config.toml
num_hidden_layers = 20
hidden_size = 384
num_attention_heads = 6
num_key_value_heads = 6
head_dim = 64
intermediate_size = 1024
vocab_size = 2048
hidden_act = "swiglu"
norm = "rmsnorm"
norm_place = "pre"
norm_eps = 1e-05
positions = "rope"
rope_theta = 10000.0
rope_fraction = 0.25
qk_norm = false
attn_scale = 0.125
bias = "none"
tie_word_embeddings = false
parallel_block = false
init = "trunc"
init_std_qkv = 0.0227
init_std_o = 0.0
init_std_up = 0.0227
init_std_down = 0.0
optimizer = "muon"
learning_rate = 0.00689
lr_mult_down = 1.5
beta1 = 0.9
lr_head = 0.00551
max_grad_norm = 1.0
warmup_steps = 200
schedule = "wsd"
decay_fraction = 0.629
decay_shape = "linear"
final_lr_fraction = 0.0
batch_tokens = 65536
max_seq_len = 512
doc_mask = true
train_tokens = 570800000
max_steps = 8710
dataset = "wikipedia_en"
Each number is 128 + 24 x the weight over its row's rms, rounded and kept within 0 to 255. Layers, rows and columns count from 0. Numbers have three digits each. The size before them is the row's rms in percent of the matrix's.

# up: layer 16 MLP up, 1024x384, rms 0.0633, rows 465-486, columns 0-95
# down: layer 16 MLP down (transposed), 1024x384, rms 0.0345, rows 465-485, columns 0-95
# gate: layer 16 MLP gate, 1024x384, rms 0.0587, rows 466-486, columns 0-95
up465 097:131117181117110167139143131136146130117169132122084106108152118103096154110102134149130147128131125178153102112139124121144183160134128152158125131135110148101130144147130130152119094105168121105136063136125119145113132151107101169170121130090125128163138097070108150140120138144132102106
down465 099:099131151121110134153098100100143166102123153190129104153151095126100117092123133151157135127090158190147115118136098159093147150125110122146140109115137124119138147134135057129142121138154124141090143111148133144117113127099099122096158162143103108105113132155126138146145184132089123133
gate466 103:123119126119123116116131120162148140086121155134163151135138108141143149128135107145126100124109114104122115151131172105125122120147136095153128156081082156136134112106119138141117092086095171073123143112131121100137113122138150145155175085154080114178125093069136139115120128168130143132
up466 101:110133115134112096109184122135123115172140102122118064128115111147132128124116127136126104111113179123155135084091148170143127110116154120118088142139152144107057116139137169134140112126127180111136146117111166112139149140118158113099142101121131120164120124118119124101120125128090114116
down466 097:132120167085162130158135131104123149113143127181150103119087127149132135116172116088148103126097124074078154104132075105126156130187133089109135114121140155099119145137140053122120109149112133109128137098162132147112130110121133119119121145157161110114105188119119140109101123101152101127
gate467 103:117074087097141165134138153148168154113158142153112108158103128125139130113116127137191173123161118121106098137149135135102122146168155103131070166107119130099119151130158100146131122165130155063117141126115108099165144113102134134123098161151117124181145135110158115125068106105164137139
up467 096:115139116135153158116105161167119148163102103133126106130161127157141135105164140112161164142122137101086188183106098103143160141148127128165118129143133123103121127131104114097144118115133129146139150083130129150161127148153131095117128151058125079109128111124097145107136109085131125109
down467 105:081115073107110123149158080063116076156142150098149100131142099128180157119174135133161135115109118145125117130129131160116124143133087154122169103122105141105139139124109105126096157118145089111126156083116095140136115136187167155137109160144114171117146121155104109168109138073141132100
gate468 092:111092120109123129159154114114118126118113131097116152153135102110130063144113123086120132129151079141129096135108132172146139175115101120118127115057116175133170089145163123122140115122098133136122129135125145095135131102106140145112113092121143114123162128140163118100135079117133136144
up468 090:118144145086170146144117098146081133126105093117114131122115162098138139131138129133141137133109150135088189118134143106140142122123120091113116108130140121131111165145106117149147144150120150135120149120098133155153162117104127141153187131116099155129115089129157123144092133142152150143
down468 095:131122143132148142099117136141141153141112131099078125131176127132149115150119096097111131103150108135160110132117135120120120129141088140125098134142169148102126118123111082130117125136138142106142113144134143101126122155109152106143154097083116120140130155119113110097170099097125155111
gate469 099:170137116145144149126130135129100136120124160149111104113150105136123151138126105157120130170122131123072127074117086133080132133131159139123084121123178086138096152152126168127118172149125128074150084134125151084125105112104101122132127116114110120162151087128146091149130139124118133120
up469 100:139117095140144146112114186095115146118152138167123152157193129162116110122121112137131151158202087180132146121156154092148114096067138137100114112142106107104110130118128148149115130103162136096165131167109097126129127112131135141126101121168131135171150098163134130149164144133103101151
down469 098:142144146102134164125165112158096157143100165135198108157118120145150142127074115151128118143111105124127164122125170160147100137115093147098098137120129182112132159158149125093112143109111157099191165180107130113146115142119164133123138181133109131125140144141144148186196099109163138131
gate470 100:157137137108168107126156119107118147133154164133103125155144143133138163102151158146127109162125134133083083140141132106114135146145169140164112111124084103148126084108111145159139127067142137109154141155133130107154101102137113107131168103130147144093137123091064102124094109125130073109
up470 100:136111126089122067178130111171116144118141116107135151184170143182118165131117123112096130127122145119147118120112123143075095142119109165135138132117150090147146187130177125161142087089128082083158152105133083131109118134118119086104117115133138130131113148105129093108100133157146139122
down470 097:161124111128136145133103142130144129146138128105118114134134109131115078116128137154154101129146141106170132097122110178135128105128152139112112146100099159104145097120131160157105122192182166119115149163148123117114062111184117137116133119131107091104139137134119107156131175114152143104
gate471 100:142139134118096134102109099152139151129158120139125099156120100104108144107113185138133146162142173173136135098095160126103120143133119100122150114130119094116110122131155104143102134152153129124122174090138113137145123112155095113091122131133168099178116125130113097099124098117105107157
up471 097:191110115158103151153109140142103114136112116069117157145132122122139128166052074125147144133172126088140130149145101171082109135106153103142116131157134129135155154127120126164116139135139123112107111096126141094142120128146096137147111117122213140109139116123129150104099124181096090076
down471 094:136100172120135136135162081143127120155100181092120101123181176175104115132097133123126092129107076132149114145120118124123113112117128115151104111125158159148112137124157138106168167142134113110136090139150173126172160140115074133122152135109121151093107130095137092121138150108135096114
gate472 100:189079139108151080092109106142097151127168116135118144129125105135161145090116144138147143124098128141147154111128191121129160168182119122117134137110164121151125202089138098146137133126123140123106095114165138130106100154151083140127144117115129138158129114119128133164155169142110128168
up472 098:093109116099162126153154147134104171131111104083126142168155132152128139105146138064145193115142127139114108119134170127172128128107100149133157132155085140142137147123126109124106177098094117145090155127102091116134143154175137119143151121097127158121119135123112106158143177097156112172
down472 097:147139124094134158121159121177162147120133079162116140081123157136146153089143140127145142116129098132130109089113086135137153144130108111121152082126154116113150121088169089187110110139131152132124139076128136144103154136139062141195138130121147148132147132097157101143146142139104071123
gate473 104:135098120148128174123129135146108122126123079138147133104127153165149148099136141124172141144104144114142163100138160108134096158131083100106090153120117154136118101121133122188125155141105116105103125127143139123124114145147075109092153104153148118125134190138172127093129134137151140162
up473 100:144126133140119114127141124143096156104124140158152149102142170160106133129094144154113134156147134107098146159164153101126156122137145112186146111100116142138143154085148142108127161122106145155127124166100123102074105123132111137154127151087156134119115103128134094111115129079121123125
down473 103:111124117133140119106158162127105095093131136144143138115121125143094141163120153098075135141117157167157130158140117100112128124095121117143137127140131123111128142107096114113108129163080162113124122145122142136107123091155143093167147096114096101100104098113146165112119108131136177094
gate474 095:115165131158104126143133090171139117113116122162116095149139125117119140092107095124114138122112128161128102161115118120071121099077111130082121139109154133122109090105155074112111113082129100143138149129111152156124146135101128109095141155137175142161125111079167100116136175149103079141
up474 092:117120108138125128112162115139142148151174141133099092098104166144129111126092103131136139175105161096095144122134132116150111078124139122141135114101128127123110102163137100146148096131177163133093147118097164106070164171137121130165120147126126102093127163130135110136106153082115112125
down474 103:154095140138130124127105090125097126095155151110115138103171133120166110107132136107152134130175099146132167137138133110115124116144134145133109105177113120118097101115136130099102128139093137116146126150144140147151104097127127126113120129121097108113112144159119133110146156166138133106
gate475 103:157168084163121172143155103118125141138176123095119133122185105143109153151144137172141123122121101111159110108104126106149116115171113121131183144107110171131135150136112174179124120131162116111111084130157123104117100125139132179132141161105142150145126133117101118126084143122152115113
up475 108:156158123132133156133065108121085166136130155177169064112150131155162116129144167139150137144115120137092146136093142174122092128102171116165145118116112113097147155109123137132126133119116116108115124114137128118142108111105141141127117123189118137148128125093137111139129157134150110088
down475 105:126108179122143192138131120150088153105125108116126132121101095084116156111129127131123157174130124163110112159167087168146167163087145114167110119106115107125136172123153168147192112068130115145150135086139153121186152131103125097196163073154137135121133105136115128156086134114156141111
gate476 103:111154120098111147143119131164118105150145140139131113115150120111124103138139111094138151080168122085116179097099101118126139188157126140151141134162144119120127126159078140121101155113075157137165148146135122147126131158132172146121124082097111107112136123185169119144102102132106155148
up476 100:134102143141095141107173101110076115149107118131121094092107125168168149120122107134119150106113121128110134137116140142135147107138118119121099092131109120099092106116120112144128091128133097183100095164132102157119128133121087122122148117138140162134172132101122116119155118119139086119
down476 101:123130114114132132123100098114158149166077087114139130129142113144104135119114135135157111153120104097108184115122150076143139139150152158135112091168146102152108158154139134107102143096137112152168136124099137146110126138148109147116101137091126139114179120114159112128089129119144118121
gate477 098:113151113116152126073134118141102124126138136153127082195175106131115134149120105167134144111126138139139083136098114134150114142182114115129155135102119148115110136161143076090154118105073085124150155112123137121118100117145124127116122159122177139155130132096087119082148102155105155155
up477 101:175113082112140133105108118190100080152098122121070161131125167144098150148108096162128126136155149150092119110132158143177136175094137121104123118142113162127137116080141170114107147117131179168122139161158162145151127156166125125128140145133133154166132118153125159117103165123132103140
down477 099:118125121137133129124116108109119163135120131126134135165157120128062118105107089098117128152150083143157165122102108044151131121130103121125152100102122165112163129155133155175161137158153141133138153138150105152115178145142145140136126150109120153123125128121130112127132147142119097130
gate478 100:142137152155092149102145121136121138158162193127122130148181128103176132146156164145106174138137133100111119080114135149153144107132094151083109125158084135129110144098090113121169106133137126143116113162071114127108133173104165173109108112100088126130181120118157106095171152138146109168
up478 101:099131086149140120119122115116118137141112099130158130092097105148102113119152096138145139124181137104170145115141113134096085151142139092125115186139096133125126135137115168144094160130052128090133150139119157081161124153133129121162143144142169153108134131154165136096160077081099178081
down478 103:126127117137168122098159096105147102143126144108127141096133130097150113143148146148098128095148183103100142109112125115105117083162168133125157087120127124078094142138110124119119136114139125116133091105128116139146117154093153117133074125071106141110126129117134103090130150121116160107
gate479 097:156150130115099134128132151130136133108080148130124146146179134139108133129114127108122124164126108130116116135181158154112137160082111174097159162110114161167122115114126110128175139120163165144133160078113085116165140150133117122087158105127161096127153117168151115103084130133135149113
up479 104:084117154153093144106151111169134119128125156127126139120136157133146133155146089140111112099157094102087142108162120150168147098124065170142134169125127134135083127096102139127087108169147136062141116098107050132127155146140086166095143152099072141136163122128094110123104112084131117103
down479 104:146124165141124175166141115091134140146094144096127108156116147138104131123112078160090126146075156143122155128110122153080139125138159089114124170160097134077112151096099142090124104163106113132134118162174086113117164146153112138085087127138191141164168101104057150107145117131146139134
gate480 095:147133150127129151097112120110131125122154146150122113195118170080123148162134114130170112123138135154124166101116120123124099094132122130159114154104162145121127157190114078123133092088158126131108159162116128100105131115123107115145112161162133115135111144128129142130110116109148134155
up480 098:136089173116156136140144170168137090134157125118143096124130133136118114105111161080102132155088112123149147131106123120141114164106108133121165112158113116160149143161146165112136107130145153158154124133138106166148074153159148086112151126141134109161158089130145105111085094104121131073
down480 100:117103158130092105119099138143099124152115121147139134159088126163137129134107175115125112107175153096145145181115135102109099139094124135121110120110171146112102129116166110074147106149129127129118123105168136153121114103125143106111106157141135108143125089103123138119120108108132134095
gate481 096:145139145152105175126154119112111097120129133173137129094111058106112163131135122132113159145141106131089139143088127150150116144135094104125115106110107113150109074139177140092122140149111129163130158110126164120138132117144076147145147128126178150156117076119161115137106074133161105135
up481 098:133099147110095084110134155204110167127124165093101104144114139109159107135146118118122139081100112100135111167147118150142104112152165131106118156100107163115140129096132111152111151139148165143125160148134161128131131135114133145145105112080147134117132188110111137129146123137089122104
down481 092:161108134143131119142099137119163131151131083090129127147177140141119129087150119086112173164116123128148111144157122127127104109140155134153138097098127103109180156082131123125138137109127097137144128135119114128124111124139145149124141124110140181096134163085118098119129109112097106118
gate482 099:109110161084087150117168166080121140146126117145106125113149064075117095153149118146148096111102120130114125109156125104101092157131124150158133110126138152139074125123104156111117136137150155096155123144121146105119108118100176117112136068162111130143152140194105130149112109111125151116
up482 102:121088121120158146119095106159110152112150137138159102144109146105119119106143159111167149165160151119127109144131097151127132140179164097108141101163137131142115136152111137076088146159088133092114136146133123164154124138121117138102151141118158087106150114175059124101146153113171137111
down482 098:102116096143111133120176133157151111138123127131128124165126094122122125104132157141182130133173125097132157103128123130136111134113117118103116132107175109149114160152141152113073184111114160138148155135199124115134111131095142129106176143179126088168113149083110122147144127124172149146
gate483 101:179132127166135108139153148087111109146121150107187149130127104114149181162130172140162107108216162099121115176086167122165124116109111136165131105136127132121117155116146113130115115085108088110140144109116099168126125124112128111143113154108141160123142135114113105086133133141152089126
up483 097:124122158094176160140127108115135074107167097135125137161111152144102162150093170128139069142108162113166164158137119112117122103118101179111125144143089143134109094103133104130140144111113142128170135123113167130133108165143134112120129133118103145114103157118100139117123159101113159102
down483 098:117113108126111117148151098135123162147181142129134088093147138127115133158135137102138172145105152112095192092150160106115161133120140104087140111103115188146153144107104120140119144174148149122146097148113130137134124099152169149161116167133127117116096140123126142129151135146088107118
gate484 102:089119105116126134169127135109125176120097118169153137124186123093115156151120071161142117123153128142098167091192128185129111132143103122132130138137128131122144162129098117106161142162129109137098128147115116128114137098153090135128130113129149106141143088141125121131126132142126106133
up484 102:115142132147108123090142101129090115127147128156142157141132147138130115165114138158132149105131102096131089195071094127130147153101127125151161156108101134136132103106144099091151104125115171138143114135151112134145128109087114072109167124116082157147129145112155117145176141107124163127
down484 100:128109147188134158100148097115138148093114108130152110159105152151108113139121124132130154136079121104136173122158118156144118148161135158144103108116116120206118105075117117145103153130117157110119082124111104107142122136118163121122104139120112127130124110103121142161088108144127132152
gate485 101:124110105133106135133128116166128138181121135148123143117118100156110105138126140124092137105116111112114093163140124132116140118142144097078114114105132079094107131096158138120122145126147063147132085112125105150119124139108176115142146110177121101135086124180131162137129130126146101095
up485 090:158178146111157190120117159142105171089113116105081109140099124132121118121127145157125107144163131147147100150138107119047145169131152132143124121161111098120116105123103118093090104080177131139166153114113124139123121122143123151143126143138140110140172075127137123119144115131142124101
down485 101:120173129192126109107144158132099154135111132162100141148133120133108144143123112130123144159119152127116104112115092129150122140091149148094194133124159154111107059139131139147097110153118136131120129124115123143122128166106116152139136169136146102149132142130132161171127130113118102111
gate486 110:110108165127085115118119131117128164080105128129123162118132116117127164153147137135146134081164165097174124087130129118102178138098089134130127098136114134129138097109114120112137118136110120148087153100105098125080109118138110150135152108110116130098149134122120126115126133179112148164
up486 110:150141079151131163104163155136115094145123085130130145132149157109165095136127077110117135129091143135117139112119141135149105113144075115141161155123145116132158136093135154143133132106146133159192120109115154114118110163110112096163097116168111146154126120108097157120116106113125110097